Weights of a small GPT-style language model, trained from scratch on English Wikipedia.
Size: MLP 896 tanh GELU, 14.8M parameters.
Training: a variant of SOAP for these matrices, 345M tokens, 5541 steps.
Each number is 128 + 24 x the weight over its row's rms, rounded and kept within 0 to 255. Layers, rows and columns count from 0. Numbers have three digits each. The size before them is the row's rms in percent of the matrix's.

# up: layer 10 MLP up, 896x224, rms 0.296, rows 212-239, columns 112-223
# down: layer 10 MLP down (transposed), 896x224, rms 0.299, rows 212-239, columns 112-223
up212 094:159124094142165158112112150155119109177100173185111148116120110145128123128142183108099149142125118144141143134060131131143158126126141150100100146128153133134101159139125089154143132110128123132131132150088134137158094126196126150161177107112105152137119082147118125106110123167154108148125138126135110151123114127109115146181088152121
down212 098:112139148135133076159111127122106163151116119116092145099127094146166142120155151134119124137126171135127122149153136123177110106074108111102095124099145180099136114154153140149151128127097158091132117109147093123118099127125108135091125167109128127155220140132133150148116103110129170112113148103112159110089136101107125133087074113115
up213 111:086149088090121115079142115140111145153140083129127111115183171142134129125142159145115109138148107121130133121106089148087080107156116124143131138139145179116152100196153150126107138104108106158119148156116117142096104115139076119139116114129132101103112126129079135138117101118142134155116151146134133135105121132093134189122106083134
down213 108:115120104097146147120095106103136164108172087122094133137111149124118147167098144164129107165122119099187157113119129142115067098117095092139101101132151119109151122142150156107152112133087135106106121128104161174114102135116130120133077161149132147125133125153156146118150172121118155151106147126093109101117146080067062142140133112146
up214 099:116171076165061101125113082118130115116145149111115150107097127119085122118119140121135140176178103137110169137095107110132148143158118142113123062126117133123168130098133071141139150153110141121122154136145144103178107130123124083116131147102168119126097107156108121136130138097136151094114140139137152125132101157149173148132148135081
down214 098:092155093135128117116128137119143108149147112145116149116096130134072133142121141157146099144137072150101170107133131108166135135131119137079093142143162145155140159151124120078148131103120112114112163117176140081171102167135101117117103153150115150106109151114107110118110118094105122162148142128154115131154169144080119104141106135088
up215 102:121117132114139110146146133171075139105119118184157171086131140097138092144113137133165164172159158109127124099116165114132117118138087133155119152115145133128130142169148079163129156152126125116154116123126105162148092144115106099106128184084135116137173092107131112101130149113113160109112103112161089130111143104135142102148088156127
down215 101:113095148164111148136122118110126088128140140107145175123061167106132124115153137092091166143115172122120128154143115157120119152119138136117141106136156092125162165133098107107120084176090132107103162133157118106123154128104109140135112107137132146123136091157104137164146135117124112163111098103151155122182088140130128110134138152110
up216 102:109123139103151138131115134127120116128069163092190176112081121117140161154131112118119141117154113069105145128176125146123098163122130132122171156096112157129181102113123109140109121156097082095125143092083131110106151127097124093139121148133132147131132119087181099059142117128153121141173138130142142100117140164132133175116157148138
down216 109:101132105120133151131136112119133102123109161098148132127110115140075141106171087134147133092120154118134106116148143127110120113109153089143078134135106104091153119150091134138124101156147084137119120094164136116145085139190171121101171130113097111122129129108135128098152152121095123168147133186135154110127181164090106157098138131144
up217 099:106150125115076143113171107165109119118153127087097135128145086118152108137139104140137118127199141185150130158127127165128118151097122121111117139101137119115118128119096094172122096128075142111104131183142127117122118139112118122118127096170153103133096131173105139131131169139131132110128078133123190128146127152150110155132107127099
down217 093:166120116149132099090132155142058161110133153126090088148095144169129066133103160103154141122117133129134137145135104126129131112124123090138154117156134159123159159120085135183169158130163053126089116097075156117126087168120128128126117136112123172145165103135147124123091152147122119088073175156160097114107109141130103131145127131116
up218 107:097087133138145144131117105146105095114135123122116163126081104133150160100115133126152153119086158105150126161174140173090127119135069122126092142160129155146144121150140160119121103118102095142158139153133161179120127097129154180134130179077122130139133134174148125112119128090135110102122147105154125119126140116112121173150117108118
down218 096:192140178129128104097150148155140129121120138130162100135118145121122119125096114143123087143138124184148135126123135166168119140119154159136123098128117086106088114123115106149066143119119162159140147138151101094130165175091145132067154118151154118147157143137104124124109133139159101102129139161103122150135139142092126118127119130148
up219 106:118126109102169121123147140118128101100135082152123117121121120170130105116166103147115167098136154162145135107158090132130113121101176111126161170136147148138137125120139195119117161102150078127116127166094161143143151124139156064109152143083135105138137108146124141148114141134124116105120099130161130133118166143145182103118097142123
down219 096:120142120158153147174111110137133121101137161115134149142089111126127076112110101105133103161164162132158156152168144113124136142105137139106137116116133100152169120117103114112150146147149095150161113114144130133117129103145156113055117151097107106190125109157168095095157144122139114121148081102119126105148141120102102122113115075132
up220 092:129114157123118142120143094131150114112091158117119105139090119139137144111128133130154146112130119119101081137122122124138105116076129121128148155122142154116176131125098164078127159126152147079137139110113143114111145115114158161132156133120138140131158155155145132112181153163100168134140116103093130105091161107139159134067156093149
down220 093:123105126111118111127119137137157161145145119130082171097114167112139095175138129143168147161106125137120130125121128136173118137128154147100125115106079134130115156132148168177143123172068158120138135142103080145141133155127169108111154163138184149141090147141128129109133146085110108100097103109166181105113114125115092116098120098134
up221 104:156140128174125138135139116102126128164115133109109146112145137099130112102116113141107155050133124164112107140145152141109092116127123104135165134122145135129105140153134115087152114124082145161125122124120106120115104145067125175101155113101128167142144097100126099115145137139117110154153138128114116168105096110132124119124136142139
down221 097:119086097146133120105140120127146131086115138119087099128159092091099111160118160123131150105121136129110119152101168085148122125151137110159157129131167149129131141137161148123120136112158118118156114116149131165116110134136146094105129140096108116155104140151146115143112145160109141136110137087164166102129154131082139136138125112112
up222 097:102102160128106172145148123098091116160110105113101127135134146131130119124146120134108112118093106169157110118144091097132144135112134149106194148134176138144151123185149113133155109124151121188107135138108154127093143128093134122134099129189149153099118079125082131107127121121134139151115139101123132122130165118124167108120108150136
down222 094:111136142076083103123123118143137101165168119112130168112141121115143118095166126141069146112131146129144091110139133143124114121130152116168166164091138144122100118100104125119147104130147128113112122135149119121165095123115144132137172101140118132173149146157136152155127127126174125106113125180119115120143138065177097115111148094147
up223 094:108129143120149139174131146149150124125078101157113116123116174100143149119161115135153127109175131123118123105129146087091103124122147087120119140109099165096152156096112118110115143125109099100123086114119130169156152075114156114112140186086111121110085120162152111134119092106142137118114144143141120147131138112166172127128162117124
down223 090:108113115151107093124112127131131132136164116153148101127127134074127141149119109159202115113142145123090151100121132077098147114129087137118093113092092167097112162144087149144123131130178142111109099101091131126107111129145144153125174094095107138099159169065094129152147122087150087153114135132118141152107114161137141117128167129132
up224 101:134125110180105089153107152122117082117180180104103124108132143137169140118161139084134169167168192120134166133132136157117129109153097136150133153124138082124077134146104138137172147124154090158131127164158135137133104115136167132097126158098118137102146127113134107121161194134148136093138140152170097153093133157132113166154115080116
down224 102:118146074143156149103115131137129084142126145122167140109132147084150138182120133152094130118139112126101143136121128115187138141142141101158119122096088136071125113126119120140121167131090095163113130099095097095144121080086112122119152122149108133140102128065108130147136155148151108164133111164120117162101141134135129147141165147112
up225 105:066103143088095154134142120118084117081133158149132175091147074161178116152159127127159147120117161157157125104143095100132156116139121173138118125125136069137156132140103133108107161107157127174116070147125140187099115139116134129126143146143136106109108122161126174146153148071103134160141115146124129119120115125143161124089095101142
down225 103:101077165080152121112128121125101111174142102116116152126106097095117091152159135104147142119140132121117151101101158163149125149113130115174086111168117114096156143087097179120116076129159088140120121126087112142121132119143166170101139097138125096149081087151079083125117112141147140091072071122142101138084142186123071080124133136098
up226 119:111111124104168135098164131119115157127126165141104153143101143139115172083126107103167161128114136146173154128109101075113089130149164123093118114096118117125132135115102126110130100139117164118118093091132151122169133104149138146135139134123129143092112114145124122189130150136155105124171129168136117131126156106155158128194125128136
down226 122:112086121154161147069133112120117153119086101144132138131107118165110151094155116157080140142151132100102130154131103122153171194130152105158108129164138096103111104097123129125085108136133111151123105111168145173095103160169158093133095115129127114141103143152085087092098123111147134150107126136141176141124096165127147096141137122104
up227 100:162110130127095144166098153119148100132122106110139124130139105157177083095086145122089115143128158174107118139122166161101134133149159115147135144121148137139122119125102107131148115102164108099125156128112134145124138086171104158132127118137129106145114128133126113111162108138111113149108089121125107108101145184109139085121130099098
down227 105:133115121097113116149139099133109115126154109120144100147139120148100111116122092135131151113116154146172140091114164142168106143164121123179141118140154114152188095095120116118114123103164136136112178142137135151170115149101083083170142125093148105135161144143143128098116088130148130124152121131091115124120156098151122116105092140095
up228 097:155133102123108167122123115145166150153123131098093127190117112176143153140116145144101114108137161091151088160103146092148111129118115123118116131100090113163176159145114153137178161122142167088129097136113134142153132105102123113131135111173092111139136149100098171084120128155133130133199071098145160098133152120133136142164176140132
down228 096:111146151148168106166117179146136149105171135130137162133117139112116157104146119106132145093139134091121108154121106142123123153097076093125151150112162165165110112128093111139149118111110118148127118145156104128106112101103145162113132143151126115133124102173124154143120106135126148150141169157110096193059100138134111124117144144151
up229 088:169140094113098126145137123123142114172140171094114118093102121102132144097130127151129138143165165157165122134109128113112126127160090119165124110120127128165153136139129174107130152105150131151118151159146155157155164100120107154110106141122139112110104130118136078124110130102121107125125111150095125143126162106124136095118143121135
down229 095:161128148119144090106093144165103117136098155095167137138121106110110168112117121087159126129147109121111154073067098122094077159107109085158122098127146136120153116117158101148124156123093111126162101104137089148147120168097129152096109131133141106148094117149118103133114158170102114163092153171101170149102166146123136151104114110165
up230 092:117102131153100121178120173140108113137148119132087143096132141081100131143145110096132141122150129114155119083170081152169114148145129167157146125068149110137145147174119098140127107145186110097135154181134157105113108111130148136133115160080118122116111156107133141123131110131153114117160148138109121094124090142145138101093111099103
down230 098:115133106120166172103091092110154165076134151138133121125107133139191123124149122078104100110117144107144135179140159172162148142108112151142128083124178144168114206119165188105123137152124135138134125118142138142134132127170142122130116129140134133109143148127127123130138120109135104133194095084142109090153114114130175094130109144134
up231 094:083125146120148128187148143084099121158136205146128157141148118112129123151133091146100131106115176131104105142110145112097108140113135119162177137147109087109135103139174137152135136111137100113113080125137087129111093118122134139087111154104139151134113116146149131144161115085087124131163193149137127144140136091157149148134155110158
down231 096:168151094096107142127102129124097121103112111113141124152118141109099135132124134110123155139123118126163134097154160135126109120162127137109152118139091096127159149159146128176120116124123123139144148113139164116106127141150098119086119135094123070150176078128138071164115137094123133094120145151136135158124133129153115168111129107097
up232 085:125154092129116167129153101150146138120086126115114086108134113145115145122109161100137146131123130145116117095149178125091118105177113132080110108090132135139131121108094124106130152132167105151155092107104154166165154128137124101088114134109129113153136137144147139131102119150167119154104098157165175145167137113145140126117141145099
down232 083:152112125107100082134097133119131133150105080105138146140102149159170125117132131099122168065126134121104139149105126172108105113078158133140138112155139142139154098147121135167127102094105122155116111146120122130090110143117148136094166085102131130068088141121128138147126112091168152163119136087148144098103142145116112127142140127115
up233 104:160103135134126133138128116092113146121095106066085159145137120121161121114149130126169172164126154111124131098134152130150135130115112145157173089144121130123093156116127077128112135146122117114152156174162125150102139147115110128124120125114162152147112126135136163120169171034137113108128152112127115126114136113108153154141140108126
down233 097:073115119145125139120154113097117157154127160172158123112135095137149131083093094103125107108097099116117118128139157121106146116152146101109150149066087128127128152131152115121093160118072099126080135124136164189138151131158143138137113148136128083106118112162103155135133097107102076133117101134099149105127124102133135147117155136113
up234 101:130110111132130149133156164119121136113154140129094085155110166113143140133103130131142142153153122110138137157126114153150151133112076175173179140146119144117120070108080123128134162145143146109158184075150148146096092095143142123106143140120102111120154158138122131112145115117140091098133115111127153124103128112120086130113165158143
down234 097:116141093092152114134118151184175111123141161111152070155132117102161083150122109137115127100171106185171163100148128110169140134155142118147095116100150071145113123105078160103137143083130115119151125141106142136145086120123149123141134109110122158139109144148107149168113115132161150097160101130122096168104099140151158096145140162163
up235 101:111100123110118134174152129187139141167157123111120102078151138156099135112120110133149188112134157114126114121171134090078113132149140172141123162089141155155143141133124122132128061129158116124174118137115131164122120137083145099105143103099139111143166131103143129149161126086106121101097088126144157112150114145149149145102109138110
down235 104:127163174119097128094116142108174111150156141136120126120142148152155140165126120135076110138154092122126127174157121114092104099098156138089160114122161137137126135157142132155100109136126167169135161143069153093125129126159098084136108118121138129150122143107151109108116086157175140151098140094101088147157105153122120113096112156097
up236 104:107136113135140114044100154120094142131093147127156128141126109125126111149144136149145115145128111125156129135130111095088139139102120139134154121119143133112132137141120139138150136122093143133112114119167134156147108118092114134142127151068092153141140170174125143189112136157152113147116102112120139122142165120150147149111093127154
down236 110:086135149142136114129096127157105153140114157156111148137101141122144116111118128147115150099168150107146139115103099120110130065130113129126146129077142120101123108144094140152162147062114117129140163142165143112113107096129117099119148141111142167168110123178073109126177126171122111158147106147124134137143105163112109109109116114118
up237 096:118088120138154170134127146124129151102110115153174134133103128177178150151140169106134132147124116190115135172150140121127127081153153109118103130161080131126132112100128132152131135100118135150125073102161132137154089156169149091134119148116099122105146154171094080136111117121104090144094157113102165119113125120128109101112111141124
down237 103:156156117106104163164116135108135133150115114185109141133103142136133130143142111126146178130123092105122106128108090151154105108128129122075107126111146109158132172119165167105192158149071083124132142119119134135161140134125155141113083114127184113136098098142128138107126126073143103120118167114114137149126125138077114182154142165150
up238 089:164129116087095109143123149151134135144166153123092132114113098131110106123117151141175138164125126112127107094121138106117110150150104106127139147181120151057139107099129104176122148117082130123117160106143127073175181135117125120112119158155128111137116127128145136177108106101141128128156108159146138125157131149104119154121134127129
down238 095:134103162146116140142163107128158118080137158192097123097084137167138139128152158110149113128134128117137120122153112127141115131130177083107119139153117155131138133133097113107117132124139121135147090103107130130173116136113152124114085137116086185189103129144093117116163153110143147104102116148130162164109125115123132149086086156143
up239 102:094105062170125101117131108114154144122172145120088107136132145112123153108155080126161105120130137109162129138127140132101111142115135151155121138126109126126108146122141129127133149114166148141164122125115140192124176125092146119122133122096116145140108149088134141115127134084163087083132078122103126122136144124138139121118128156149
down239 091:126148141093140177171133121101155117137147107102098145132162138177103170154143089126129138129160126111143161113168121124124142119187129092080160113135164136151134183132124121155156136168115106090141148117143126126129133097149134142151150177111135119139115146131100099087139158140130103142131107144120143102155104144130104150172129108112